Part of a small language model's weights.
Size: width 256, MLP 1024 squared ReLU, vocabulary 8192, 21.5M parameters.
Architecture: RMSNorm before each block, no biases in attention or MLP, normalized queries and keys, local attention windows, skips across layers, capped logits.
Training: a variant of Adam for these matrices, 4592 steps.
Each number is 200 + 20 x the weight over its row's rms, rounded and kept within 0 to 999. Layers, rows and columns count from 0. The size before them is the row's rms in percent of the matrix's.

# layer 7 MLP down (transposed), 1024x256, rms 0.0902, rows 729-783, columns 0-63
071,221,198,218,192,195,182,216,186,201,208,212,213,216,186,183,210,242,186,222,203,232,200,186,222,260,224,221,195,231,190,181,224,195,203,182,224,186,167,183,199,196,176,194,227,202,178,197,216,257,240,234,160,198,194,184,214,213,216,229,218,200,236,220,202
109,199,194,157,179,138,173,198,209,235,211,206,183,189,191,188,218,217,182,195,205,187,173,190,170,192,208,199,197,242,219,185,138,186,235,214,196,207,184,183,209,171,242,230,215,230,226,206,186,178,191,226,191,207,197,196,185,176,200,213,216,185,189,226,157
109,203,210,227,225,232,166,230,191,192,227,205,224,172,209,228,169,214,185,216,194,167,222,213,242,194,208,212,159,200,196,209,186,196,159,224,278,174,196,198,186,190,231,188,156,206,170,216,195,183,212,160,226,208,197,202,202,179,172,225,182,211,232,187,214
136,191,184,217,185,182,180,217,188,192,150,217,206,213,199,176,197,225,201,208,213,195,182,209,213,224,180,209,199,212,199,178,236,214,219,207,222,197,218,203,173,178,197,213,146,207,169,177,209,163,207,186,229,213,206,193,177,176,201,205,186,202,188,210,174
126,179,187,176,203,216,228,177,211,194,208,185,186,216,215,187,195,201,203,175,180,225,200,189,206,177,218,221,185,203,238,187,226,179,203,208,213,168,201,173,207,216,234,211,203,204,177,194,169,213,158,180,210,178,233,194,194,226,191,201,186,154,196,196,179
083,217,189,196,214,215,208,198,151,217,200,166,240,184,191,199,210,166,207,181,210,181,189,195,196,179,186,243,199,207,179,201,220,175,210,154,242,197,181,262,183,222,188,187,154,199,212,206,172,205,205,211,209,177,176,216,234,196,189,220,244,185,210,228,226
123,217,214,204,208,181,170,200,217,212,224,230,237,214,219,201,207,178,203,215,198,191,203,178,178,218,222,236,198,181,193,201,196,195,179,230,223,190,216,209,193,187,188,174,205,204,223,172,210,220,208,202,205,192,185,228,204,219,203,241,209,185,207,195,209
028,199,220,202,212,222,183,180,206,235,209,197,261,194,195,190,217,193,178,226,198,199,235,207,217,200,238,207,229,193,213,187,184,198,192,216,230,203,192,201,203,185,189,202,163,166,226,182,194,209,235,206,205,170,187,186,217,202,192,208,207,227,238,180,173
120,200,226,195,205,171,226,190,196,172,194,217,235,182,197,195,179,193,181,167,219,180,165,162,206,201,191,220,199,176,191,190,191,231,198,178,192,257,223,188,194,210,187,215,206,209,209,180,175,192,217,198,207,202,187,176,195,212,191,200,200,185,213,208,199
132,217,199,212,179,191,185,152,217,215,213,224,213,199,199,219,195,173,220,211,196,197,201,197,175,199,202,181,196,210,211,210,199,210,177,191,200,204,207,214,212,259,206,201,212,201,193,179,201,202,233,203,191,199,195,193,171,230,189,197,195,179,174,201,193
036,200,205,171,224,217,196,204,166,196,221,216,177,224,202,218,217,163,200,208,207,198,202,205,209,204,163,228,205,183,238,204,175,139,195,221,207,194,226,210,187,204,199,215,210,225,193,226,177,263,180,157,189,236,220,221,201,208,199,187,196,211,168,181,178
136,180,198,227,206,218,206,173,212,235,188,227,194,217,183,193,199,220,172,186,219,181,186,192,205,226,213,225,212,191,187,215,195,216,184,238,194,177,198,188,214,197,186,184,210,196,208,199,187,172,164,203,219,219,217,193,185,220,228,167,200,218,155,191,173
098,211,208,189,209,219,194,194,181,183,220,241,189,173,204,252,200,201,166,191,222,211,185,192,175,198,213,213,198,197,230,201,175,222,209,196,185,204,175,227,179,172,216,217,210,238,204,192,190,168,210,202,204,197,226,157,218,193,223,190,205,203,201,234,219
105,166,171,194,180,198,186,152,198,192,228,187,204,223,187,229,238,193,202,181,195,217,197,201,153,173,156,209,197,188,237,205,167,221,208,205,218,222,211,184,141,186,197,229,224,213,199,149,188,192,183,197,203,161,200,187,187,176,198,209,196,197,191,211,182
108,189,192,164,187,191,208,205,238,228,195,176,193,199,207,193,202,204,203,204,219,241,247,199,222,199,180,215,203,215,196,179,161,189,212,218,175,162,185,202,170,192,215,222,237,215,209,197,169,209,175,196,174,188,210,190,231,204,178,179,192,179,232,163,169
032,176,212,219,169,220,188,181,210,169,182,186,203,182,194,197,243,193,177,202,181,205,189,231,256,211,232,169,219,213,176,172,171,209,204,216,191,179,190,211,192,178,210,177,219,173,195,211,194,219,183,205,204,197,160,212,218,216,217,174,188,229,174,190,210
125,159,193,191,225,185,190,138,203,234,207,216,211,212,224,202,230,191,212,153,214,219,198,205,220,209,192,184,204,220,211,198,199,214,176,187,203,229,188,219,247,177,205,192,195,220,159,181,201,200,208,187,157,199,175,208,200,159,197,173,188,231,212,210,192
097,202,223,232,213,188,169,174,215,172,195,220,213,198,159,179,192,207,180,188,172,192,191,189,238,233,200,165,217,174,210,211,240,204,188,197,230,202,167,227,194,200,193,195,176,213,226,179,202,218,207,242,227,192,240,226,220,227,234,205,204,187,231,186,222
109,228,199,226,228,194,202,248,201,214,205,211,180,176,181,204,240,193,210,193,191,155,227,187,173,190,224,241,193,170,194,249,183,195,193,233,174,192,220,207,200,210,188,188,204,199,197,239,177,214,207,205,142,194,177,202,235,225,191,211,182,177,191,219,202
112,189,215,199,229,196,184,239,194,181,239,194,205,176,215,221,203,182,206,199,192,202,210,201,198,198,185,183,186,181,186,217,168,200,188,175,227,200,190,200,184,216,158,220,205,211,237,202,238,210,226,186,212,165,205,221,213,200,182,209,236,208,211,179,198
128,194,180,193,163,170,216,192,201,179,173,194,162,185,213,195,213,181,225,210,224,189,182,184,189,222,173,220,188,169,187,196,229,201,196,191,208,233,194,207,213,226,216,211,211,193,203,203,209,208,218,228,174,202,227,192,223,204,205,210,223,207,185,208,239
112,202,180,240,232,190,206,199,192,207,206,202,185,200,207,206,179,214,206,213,164,195,183,186,185,178,169,178,186,213,184,235,196,209,203,193,204,188,203,176,211,221,204,212,192,216,196,203,178,176,249,202,177,242,185,178,201,183,209,203,200,203,193,237,234
076,246,196,207,200,197,200,227,215,199,216,190,213,212,214,205,192,176,213,174,213,217,200,199,180,179,190,219,216,206,212,199,189,166,186,198,220,177,230,176,191,200,214,187,241,214,203,204,205,200,185,216,178,219,179,216,207,198,205,164,208,209,171,189,237
020,190,220,175,175,177,218,175,175,207,223,173,191,213,196,209,203,204,168,188,196,194,218,223,204,173,174,214,211,210,204,164,205,164,189,234,166,215,178,201,214,189,220,196,205,191,216,205,192,250,194,181,192,174,196,141,181,179,241,203,192,209,171,235,200
016,186,233,196,242,203,202,195,178,174,204,204,203,207,198,188,188,212,184,194,180,160,206,181,252,180,210,175,194,179,209,200,217,192,208,199,222,206,160,247,213,244,179,201,194,196,198,209,193,224,211,207,168,185,213,179,204,211,230,218,207,199,207,217,232
104,167,224,205,225,203,222,160,199,249,200,198,206,197,220,225,197,217,180,222,242,208,217,200,205,206,218,205,224,221,181,199,206,187,229,196,212,191,210,210,217,195,184,176,168,193,191,220,180,181,190,210,187,215,214,209,189,166,171,236,197,200,215,226,183
026,191,194,188,215,199,181,153,213,208,200,188,195,173,237,234,200,193,191,184,238,206,190,171,166,197,213,198,171,203,214,205,194,186,213,203,195,209,201,173,213,197,241,184,178,180,189,203,211,205,222,190,223,206,216,210,214,183,163,158,149,220,165,202,189
127,184,214,175,188,220,229,183,203,202,204,177,209,180,170,236,180,188,193,217,199,211,170,165,172,182,182,187,168,199,219,199,229,206,208,190,209,203,219,182,214,218,252,193,198,196,191,222,179,211,170,214,197,230,212,190,184,215,228,189,223,194,185,209,213
135,197,213,200,213,193,193,214,210,220,218,193,223,171,182,193,217,184,226,199,197,202,206,204,197,186,187,223,185,205,193,187,188,216,204,244,214,177,207,229,185,212,189,190,202,216,193,236,188,203,178,228,185,249,204,176,209,214,205,208,193,206,220,216,218
109,209,194,218,211,242,204,185,186,208,202,162,213,200,209,200,203,187,211,180,185,248,199,191,205,205,224,152,191,177,223,214,204,181,216,195,172,183,187,201,193,187,180,181,197,221,201,195,171,190,181,214,196,195,279,235,186,235,181,180,195,170,190,198,180
028,233,167,184,214,230,187,201,182,215,210,221,227,217,207,198,207,223,186,194,189,166,194,191,220,206,187,149,192,190,232,188,189,227,214,208,211,169,198,214,211,213,158,191,182,184,179,198,217,155,202,168,215,204,163,189,204,214,194,193,234,230,214,196,192
038,230,146,237,197,227,203,193,201,210,211,192,213,190,212,196,209,206,188,187,193,169,215,167,170,213,177,207,206,175,206,195,187,170,181,211,230,202,217,176,202,181,190,187,231,178,188,203,215,202,214,210,191,184,223,159,195,161,200,213,208,205,190,200,198
137,176,182,205,196,185,215,168,206,228,208,181,195,217,187,175,157,183,179,216,224,228,209,231,182,223,193,205,179,176,200,228,185,222,216,185,216,191,194,167,199,211,163,176,213,209,205,186,188,185,184,219,169,223,212,203,202,185,163,195,195,220,198,195,187
130,215,199,192,230,248,185,188,218,208,184,218,210,206,203,208,227,191,151,236,185,229,227,189,229,178,216,196,179,194,171,208,205,183,209,209,203,243,167,213,145,205,184,229,201,176,193,200,171,214,218,226,163,157,222,162,187,183,223,215,205,226,236,216,181
118,197,200,190,212,189,211,207,225,202,208,211,215,184,234,179,166,189,198,207,188,196,175,179,225,201,196,198,188,233,198,189,197,202,199,188,240,181,165,212,247,212,220,194,184,196,187,205,221,227,197,180,180,216,215,186,199,194,184,193,183,188,230,162,266
104,213,191,211,203,213,183,220,200,195,200,218,204,231,224,173,234,194,191,219,204,171,183,192,212,201,222,221,190,221,206,258,164,218,172,241,192,169,206,208,201,215,202,227,209,216,244,223,195,183,194,173,174,250,187,200,187,211,175,205,236,208,191,221,228
039,177,155,233,199,177,182,220,200,209,181,194,194,223,197,187,166,218,193,217,208,200,178,186,198,217,196,204,169,193,223,211,220,214,186,200,234,195,163,196,204,201,200,175,159,201,207,209,190,195,219,175,182,203,178,163,193,189,179,219,235,232,219,195,189
033,193,174,201,180,236,181,190,185,181,207,159,217,200,194,186,204,209,229,211,159,180,229,254,232,245,174,198,217,184,223,171,205,200,201,211,206,202,199,199,174,190,209,223,207,206,165,181,239,169,229,206,193,191,192,183,207,227,218,217,201,180,195,168,193
058,206,226,181,188,208,197,166,189,206,202,165,169,187,197,206,225,185,174,203,218,199,218,242,206,215,198,213,186,194,188,184,226,216,175,197,173,193,224,182,161,194,207,191,193,205,211,212,233,212,190,229,231,196,189,214,178,197,216,231,166,166,200,200,212
096,213,204,206,209,187,193,179,214,169,206,192,219,199,236,199,254,171,193,173,186,267,182,203,202,213,211,221,202,206,170,219,188,245,196,187,196,223,186,186,204,200,183,209,242,217,209,213,233,200,168,200,202,214,196,210,204,225,194,230,201,226,214,170,218
014,200,211,156,211,222,195,237,193,198,197,193,194,203,200,213,209,200,209,225,209,194,223,199,207,185,187,181,177,216,217,187,213,191,199,234,202,226,240,183,212,197,226,206,196,183,173,208,188,166,235,148,164,219,163,205,199,209,171,183,181,215,202,143,195
117,172,193,189,166,231,249,195,182,241,205,187,208,189,181,239,225,173,197,174,204,222,197,203,205,213,189,212,175,202,249,194,205,191,198,198,188,203,197,195,206,189,203,237,198,191,163,209,194,185,196,189,191,239,201,159,228,223,140,228,173,178,173,183,200
016,194,183,216,158,180,215,146,199,208,177,213,195,224,196,217,201,198,195,253,191,204,195,198,217,220,191,185,229,201,215,210,236,202,197,208,207,209,193,210,192,193,183,190,227,175,208,203,211,210,208,210,210,208,224,171,204,197,179,213,191,189,231,210,258
049,205,228,191,175,175,198,213,175,215,197,184,189,204,185,216,219,167,188,213,200,154,173,173,202,194,174,209,204,256,207,215,215,208,195,215,215,213,207,195,216,223,193,192,193,212,193,197,185,190,246,246,206,199,196,192,188,198,201,201,165,213,199,218,208
111,168,142,233,197,134,179,209,232,220,152,171,194,203,214,213,178,214,214,209,180,187,187,167,181,229,178,198,168,217,236,170,165,213,194,196,200,191,194,211,207,190,203,208,196,188,164,222,189,189,219,221,214,221,204,168,196,191,158,220,207,167,178,213,210
121,167,172,218,182,212,201,231,213,181,156,236,169,206,207,196,204,225,248,185,225,211,222,212,236,194,204,224,202,189,175,199,209,212,204,211,194,194,210,168,237,192,233,181,219,212,206,224,186,216,202,204,188,194,185,197,213,200,179,193,206,182,201,212,207
130,188,178,198,192,206,206,214,219,186,183,165,196,166,172,192,184,192,207,209,227,203,225,229,185,179,203,186,198,197,234,198,197,199,198,207,200,207,210,220,198,213,226,228,207,171,228,192,234,237,177,175,183,199,197,203,222,204,170,189,179,188,188,214,182
061,196,200,218,236,183,207,189,245,241,190,203,190,223,221,212,212,178,204,192,149,191,208,209,220,219,190,241,176,176,204,194,181,169,222,189,232,192,214,192,244,232,211,210,198,216,201,184,157,188,205,184,176,194,228,188,210,208,195,190,225,185,200,175,164
022,172,197,197,182,205,187,215,195,207,204,215,201,204,201,179,189,187,197,206,161,222,225,199,224,195,196,210,204,197,199,205,169,189,187,174,182,212,164,196,196,209,181,167,201,213,214,194,181,199,211,219,225,226,198,231,199,239,171,214,168,219,201,230,188
120,195,255,212,204,219,204,195,204,218,172,208,220,187,218,210,166,202,206,194,152,192,174,190,188,167,208,179,180,195,188,197,191,228,192,187,200,196,215,227,180,194,177,189,197,189,147,221,208,204,193,209,182,198,221,215,210,186,179,223,178,158,183,188,219
055,190,194,230,228,200,183,202,201,201,225,203,192,244,178,190,224,252,189,196,178,211,176,179,217,173,205,157,232,195,187,200,223,189,185,188,215,171,183,197,222,202,207,204,216,207,195,198,223,181,176,231,208,189,232,199,238,183,249,224,202,229,203,210,232
025,232,214,205,212,200,172,209,174,212,241,221,214,219,187,216,195,197,163,189,194,202,167,218,197,229,225,188,196,172,211,197,207,185,227,201,201,241,171,245,165,189,213,185,211,198,210,142,214,208,239,236,211,188,201,200,229,226,219,220,194,211,211,216,185
124,211,219,226,224,197,180,206,199,212,208,214,223,209,194,208,171,222,219,179,201,182,223,217,193,181,238,190,226,207,207,202,210,193,204,226,204,170,198,241,155,216,182,185,170,195,218,176,234,211,233,255,200,202,181,194,170,184,218,223,173,177,206,214,209
110,215,198,199,223,174,194,198,185,203,171,174,216,207,199,208,196,163,238,218,210,216,200,198,202,213,212,186,196,211,205,209,213,208,221,222,196,190,210,222,181,198,199,183,171,208,213,188,191,221,212,207,206,202,204,159,212,228,204,193,172,162,204,190,187
104,187,227,211,192,222,170,197,206,233,179,206,225,209,243,211,204,171,221,224,215,229,201,195,186,185,172,248,219,179,183,235,184,202,204,210,213,158,195,207,222,190,204,205,197,183,219,176,214,186,213,193,224,204,178,204,204,218,214,186,181,213,226,229,174
# layer 7 MLP up, 1024x256, rms 0.0993, rows 730-783, columns 0-63
109,192,200,189,209,208,194,221,189,205,216,195,216,179,220,211,173,229,218,203,197,190,197,216,222,177,210,199,204,194,190,177,185,184,244,235,199,230,208,193,176,210,176,222,188,214,233,209,209,222,160,214,196,190,188,187,164,209,197,210,211,186,213,198,218
104,224,191,192,198,187,189,172,159,194,202,201,199,229,178,218,220,213,226,217,217,188,179,179,185,198,194,220,197,192,187,190,191,215,223,196,193,160,223,217,178,219,187,191,202,185,226,203,196,197,213,192,190,209,211,195,177,206,201,199,187,175,189,228,200
140,193,172,178,217,201,192,171,174,202,246,198,200,214,214,183,206,198,187,213,210,197,195,231,211,185,217,188,226,248,179,175,184,227,240,185,202,174,196,183,202,199,190,216,206,155,175,195,203,201,170,205,214,159,240,198,174,185,185,227,201,162,193,199,196
117,170,191,179,217,203,211,196,208,246,208,201,201,179,199,176,191,211,199,190,207,219,250,221,215,165,194,200,184,181,208,174,204,195,201,197,161,234,194,189,166,199,188,203,211,202,175,213,219,198,171,182,190,188,233,197,188,188,179,124,203,173,191,183,210
079,217,224,192,206,232,173,219,169,173,204,203,187,216,216,221,169,155,224,181,223,207,212,234,199,192,205,203,199,190,190,215,199,232,205,204,216,186,205,169,203,199,205,183,200,148,204,215,190,207,178,195,203,211,186,206,164,193,192,200,231,253,191,232,206
113,188,206,173,202,204,209,173,188,186,230,200,200,232,185,180,206,199,214,213,196,166,231,183,219,204,208,200,182,218,210,209,224,192,206,191,189,162,203,225,235,228,227,188,186,185,233,238,214,173,195,233,212,190,227,221,177,246,201,214,205,188,181,208,233
033,187,213,229,240,239,198,209,198,202,198,224,240,164,205,178,186,200,199,207,212,166,231,220,170,172,207,181,199,218,186,181,196,194,213,177,174,190,194,175,214,178,216,202,221,189,223,221,187,190,181,212,236,164,214,197,181,203,181,199,183,191,204,196,218
106,198,185,197,227,204,200,207,196,146,222,221,214,166,239,224,199,180,193,189,229,158,225,209,189,164,190,165,183,196,185,169,191,194,210,174,168,207,218,176,223,174,213,174,212,205,201,214,191,233,203,190,228,174,228,224,198,201,235,209,207,192,212,205,261
126,193,212,205,219,218,183,194,207,199,208,227,225,155,205,193,208,165,205,195,192,229,218,200,205,176,190,178,234,189,210,177,214,214,220,216,203,171,180,194,214,197,201,203,223,194,220,206,214,205,180,228,231,187,219,226,207,238,234,188,205,224,181,206,192
037,215,196,193,223,232,174,203,200,213,231,244,239,183,179,181,215,218,196,176,220,226,227,216,177,193,227,222,237,240,178,188,198,188,224,185,168,203,200,204,176,187,212,186,201,197,196,249,218,203,157,208,197,188,218,184,196,200,183,198,208,188,215,209,198
136,181,231,220,203,219,196,215,200,195,193,206,193,211,188,190,244,192,198,190,238,234,193,194,179,189,198,223,206,238,208,159,177,224,230,155,158,175,211,180,206,207,197,208,198,172,225,212,194,202,195,217,203,171,196,187,207,193,197,195,199,202,176,157,196
099,195,224,181,204,193,188,192,190,198,228,207,213,204,210,207,196,192,213,194,203,199,194,173,207,178,196,164,210,187,188,202,207,245,184,233,179,181,201,207,201,213,194,186,203,147,211,223,205,186,205,195,226,184,209,224,161,224,180,200,210,188,187,219,172
108,223,218,198,206,207,169,197,202,205,218,233,204,166,178,189,191,183,192,212,219,176,222,195,176,196,233,191,190,203,185,193,218,212,224,165,181,183,186,175,236,165,217,212,201,171,203,230,200,229,189,224,204,194,158,208,139,200,200,208,174,197,204,208,234
109,206,192,184,226,206,213,188,190,241,222,213,184,205,198,205,231,206,216,203,213,220,222,202,153,207,218,221,186,241,200,203,208,213,229,196,190,204,212,179,167,234,220,196,177,204,217,198,197,195,193,180,196,209,191,187,208,246,204,219,196,179,171,178,195
047,230,214,197,204,242,195,202,164,186,235,240,244,178,196,186,213,178,210,184,217,208,218,209,181,194,227,179,201,233,196,183,186,213,205,210,164,178,173,176,194,199,201,211,258,182,255,216,193,191,158,237,215,192,188,204,192,203,180,190,188,183,206,203,224
118,210,191,187,201,195,206,200,209,172,197,200,204,210,193,189,226,199,181,185,226,198,211,219,234,217,200,197,189,209,210,185,201,205,192,189,193,206,205,189,187,149,181,195,191,168,195,178,197,202,200,182,201,231,219,196,182,216,177,199,193,200,218,169,201
098,210,181,189,224,196,196,195,174,226,215,221,207,204,198,192,192,185,226,192,210,223,224,277,198,207,225,175,200,197,164,183,194,205,215,203,199,237,194,173,173,225,185,190,231,194,226,188,212,187,205,169,203,190,211,215,183,186,196,194,191,203,216,205,188
106,234,205,213,203,216,191,205,147,186,217,213,217,175,196,182,199,181,188,196,211,190,223,196,217,179,206,148,217,213,185,201,177,213,235,190,192,207,211,211,244,165,217,192,211,212,186,208,181,226,188,243,197,188,205,246,218,210,211,179,183,204,193,178,186
112,208,188,190,226,205,188,191,191,201,235,201,223,214,196,168,231,218,187,175,203,210,228,190,187,214,206,219,199,204,172,188,187,196,218,261,153,202,195,177,227,158,194,207,228,205,228,225,200,175,160,209,223,172,180,245,190,212,214,218,200,215,173,208,182
128,218,233,194,207,205,180,223,192,202,199,241,216,208,216,187,205,174,196,172,201,229,220,246,194,193,214,214,195,223,198,204,200,194,201,182,188,228,181,187,211,213,225,205,270,197,196,203,190,201,186,194,177,171,205,190,227,204,204,190,202,211,206,210,221
108,208,215,188,227,230,198,213,192,210,212,221,215,183,214,223,237,174,164,178,241,184,193,242,219,229,234,175,210,194,208,139,186,209,204,187,152,229,204,193,185,208,215,169,190,181,212,194,225,204,188,223,227,182,233,211,186,236,213,211,185,207,197,202,203
078,195,226,199,192,209,198,183,209,229,234,209,230,203,191,228,206,218,204,170,198,196,173,202,205,205,204,204,195,210,186,203,185,196,218,173,194,236,212,172,176,216,205,192,185,176,175,209,246,190,202,178,244,201,188,216,203,204,217,200,195,200,217,179,193
034,221,195,216,203,232,206,208,185,187,241,231,214,190,236,174,217,150,212,173,222,201,219,241,203,190,227,213,189,237,190,171,200,200,192,192,182,192,215,193,203,198,220,186,220,177,179,219,215,211,193,203,192,220,194,215,210,210,194,191,181,194,211,175,211
029,221,171,193,219,231,190,215,181,233,203,242,204,190,188,203,218,169,197,165,211,168,230,224,152,183,212,202,194,217,191,157,184,227,215,206,190,192,201,203,185,183,231,189,241,208,226,183,222,194,172,190,222,178,202,227,184,203,191,189,213,188,196,202,212
108,216,219,185,216,207,197,200,192,208,217,239,248,176,184,200,217,201,194,185,198,190,248,184,191,156,234,186,201,186,205,189,208,199,184,188,156,200,183,165,208,174,191,212,196,211,226,231,187,218,229,206,172,138,197,203,215,223,214,213,218,199,208,197,191
035,218,181,218,203,226,210,211,188,190,222,236,214,167,189,186,209,198,206,177,210,200,220,199,180,192,208,221,207,239,203,161,178,216,209,173,195,182,188,194,200,167,220,202,212,189,186,212,217,216,193,205,200,198,195,218,199,225,212,188,183,201,178,196,191
123,201,170,194,199,206,199,194,211,184,208,195,184,206,185,200,203,169,214,201,230,220,240,222,218,173,194,185,189,213,186,208,224,176,237,207,224,233,211,194,159,210,214,170,226,201,194,212,238,213,161,212,156,205,188,179,188,235,219,194,205,197,214,209,215
129,205,187,209,195,221,153,189,212,209,210,214,211,150,199,162,206,189,220,190,201,180,225,230,178,183,200,199,207,239,135,191,186,206,214,213,231,188,210,222,199,186,224,211,207,216,188,213,225,211,163,213,178,207,170,228,185,197,210,197,176,195,205,188,203
107,208,216,179,203,217,200,218,203,204,223,217,204,193,221,201,174,216,198,193,215,196,195,154,187,194,198,160,192,194,206,191,194,228,184,158,165,175,184,174,208,208,184,165,225,183,243,183,206,189,191,204,190,199,193,224,161,195,206,174,239,177,173,167,187
043,203,206,211,223,227,171,228,185,215,228,229,231,186,211,220,212,192,215,182,231,196,194,197,195,219,209,177,216,230,184,221,176,186,188,177,184,161,202,163,192,181,225,228,212,207,218,210,199,225,199,212,228,206,228,214,193,196,192,191,189,192,190,192,170
053,221,201,193,222,225,197,238,163,212,240,222,242,187,199,189,199,226,209,170,240,186,244,210,187,152,213,173,225,226,212,215,196,210,196,216,182,166,201,163,206,185,234,192,222,186,182,196,209,192,174,181,173,177,224,216,214,209,191,188,207,172,210,189,179
134,204,208,191,202,198,195,197,213,186,239,237,211,193,212,198,216,184,154,192,220,220,181,184,187,214,227,181,219,206,174,199,197,255,195,185,191,175,186,178,204,199,196,179,241,179,193,211,172,209,182,205,217,224,235,203,190,221,189,199,183,242,198,193,219
129,226,204,179,213,217,202,201,163,200,203,212,210,222,215,198,214,222,207,159,176,195,211,181,188,149,231,178,188,191,214,179,185,197,211,224,186,199,214,169,199,214,189,214,202,212,243,221,204,217,209,226,173,181,192,215,208,224,220,191,193,207,194,173,224
111,189,184,195,218,210,190,214,203,217,216,226,195,196,180,194,201,220,213,175,205,232,199,203,204,201,210,155,226,221,166,200,144,217,219,179,176,230,201,194,224,186,202,180,214,212,171,203,182,207,156,204,181,193,186,202,209,208,195,181,201,185,211,179,194
104,209,203,185,223,200,185,197,195,200,207,216,193,206,177,191,195,190,221,220,183,157,194,207,194,167,195,186,181,211,160,194,223,210,220,224,151,177,202,186,221,196,208,219,225,201,217,231,208,194,168,195,224,175,205,206,208,245,218,202,204,178,166,174,218
047,209,215,200,224,231,194,233,202,214,215,239,214,194,215,169,200,182,197,197,200,201,210,223,194,172,237,182,220,249,189,190,208,210,214,217,199,215,214,193,188,185,239,213,244,179,198,213,225,212,165,209,185,203,208,244,191,226,199,194,195,188,176,191,208
040,220,210,177,189,223,187,187,186,191,213,205,204,193,180,198,178,195,195,208,217,202,223,210,179,164,185,190,195,208,209,181,214,200,187,184,192,195,223,164,194,205,194,166,247,200,185,237,231,190,189,175,187,194,189,169,196,207,200,187,162,191,221,216,225
061,206,189,176,181,229,208,216,227,186,201,198,206,204,214,180,222,168,176,190,173,183,203,188,210,188,208,186,205,230,203,185,216,217,196,218,172,210,204,193,221,188,207,204,226,151,207,235,171,213,144,195,196,205,197,171,196,178,205,148,225,172,158,213,230
094,208,219,204,196,204,184,184,196,198,190,211,191,196,197,215,198,184,203,213,184,167,257,221,172,176,190,182,198,223,190,194,196,226,205,145,202,204,220,189,215,206,173,208,225,214,228,246,212,235,202,201,197,213,205,210,172,193,203,193,213,196,174,210,196
028,218,227,159,246,222,176,205,194,195,237,218,224,176,217,196,231,184,199,155,222,202,189,209,179,187,215,180,225,219,189,192,166,181,216,211,183,187,206,170,194,184,218,183,217,193,198,202,234,204,164,231,182,201,206,193,159,234,194,187,179,171,214,186,234
111,200,168,183,200,215,227,167,201,192,224,201,193,164,204,221,254,203,162,208,194,187,238,229,213,185,217,193,195,189,216,183,197,205,188,210,173,220,223,183,187,216,236,203,229,204,193,235,180,195,171,191,237,201,202,221,225,178,202,196,193,172,158,160,189
036,193,198,207,236,204,182,209,207,195,208,242,228,171,203,188,191,185,160,157,195,207,197,207,175,174,221,161,208,211,225,175,186,184,225,206,173,195,225,194,203,202,239,222,229,182,193,218,211,191,171,229,202,197,207,228,220,184,207,192,181,185,175,227,201
054,228,207,221,227,229,163,190,190,211,197,217,235,192,227,185,230,205,188,191,216,207,243,190,204,182,240,191,226,212,164,191,230,187,205,193,204,178,217,204,198,163,223,180,220,194,221,240,205,221,189,203,184,176,189,210,216,204,179,187,188,204,183,183,215
111,202,217,177,204,198,211,201,205,176,197,227,198,190,194,155,180,209,214,208,214,244,185,194,176,208,176,183,184,187,157,209,197,206,230,220,174,224,213,217,228,209,194,185,201,181,216,209,204,197,209,175,217,205,224,210,184,203,194,183,189,161,155,201,222
120,192,224,197,202,202,199,215,177,191,201,220,213,234,217,163,234,177,190,160,235,186,206,189,247,208,213,193,197,191,191,193,210,208,208,205,195,154,194,180,182,182,196,196,261,181,174,216,189,232,197,192,195,182,215,203,207,215,155,204,190,196,203,177,211
122,195,205,209,203,204,201,193,189,202,213,209,212,154,184,208,202,192,201,213,187,194,198,201,189,166,218,193,216,161,208,165,192,223,197,214,185,202,204,218,222,195,240,226,220,188,218,223,213,216,222,183,214,211,205,207,163,199,203,213,221,227,141,164,219
074,206,200,202,209,210,202,214,195,200,236,199,191,221,170,214,220,158,159,200,205,199,205,197,206,202,193,200,216,240,183,169,170,209,219,162,206,191,215,172,193,201,205,194,228,184,218,191,187,199,177,207,209,169,211,220,188,204,172,150,207,183,198,195,199
031,220,220,239,237,228,196,221,169,185,217,236,210,163,196,177,250,172,215,186,215,206,231,224,177,197,224,174,217,235,187,211,188,196,207,193,204,174,207,175,199,210,207,196,218,172,231,206,196,194,158,175,203,183,198,196,187,193,187,166,176,175,168,192,182
119,213,237,198,202,213,169,190,173,197,205,223,226,148,247,219,194,202,163,198,228,235,229,195,180,204,262,199,185,218,216,190,186,201,198,197,206,201,193,178,207,179,198,186,208,182,194,233,231,205,177,232,182,155,218,210,192,207,193,206,208,181,195,190,231
065,200,214,176,223,220,218,196,172,216,209,209,204,222,191,195,188,177,194,191,285,228,231,190,204,180,202,218,225,239,201,177,172,194,223,175,194,187,186,184,173,207,186,231,222,199,201,222,212,183,173,194,221,182,213,172,181,206,194,165,194,220,210,201,175
041,203,222,204,206,232,195,203,182,216,240,231,241,202,245,180,214,216,185,178,195,204,238,183,196,171,224,182,225,221,192,189,199,231,220,193,175,192,182,192,197,205,208,207,205,177,210,208,226,202,172,240,206,187,198,234,179,197,188,206,179,180,192,206,199
122,195,215,186,201,190,191,222,189,213,197,225,223,175,204,195,220,185,195,207,193,200,218,216,192,187,238,181,216,222,166,200,208,214,203,217,169,192,207,180,226,151,202,205,203,191,247,184,203,163,205,236,209,189,183,206,213,179,207,186,167,207,195,229,226
106,202,187,194,270,215,194,206,219,209,251,209,195,197,192,215,231,168,204,210,189,205,210,231,184,175,208,190,181,183,157,182,164,186,210,185,191,222,215,156,173,159,201,226,188,209,170,204,216,194,215,155,185,204,189,191,220,206,199,184,221,164,195,198,207
100,213,215,187,223,225,211,165,193,208,206,201,197,220,202,168,230,212,212,192,206,228,230,248,188,180,208,198,206,198,188,231,190,218,208,204,154,195,222,136,173,129,218,203,185,163,214,254,205,202,208,226,234,178,224,221,194,232,243,170,193,195,203,181,230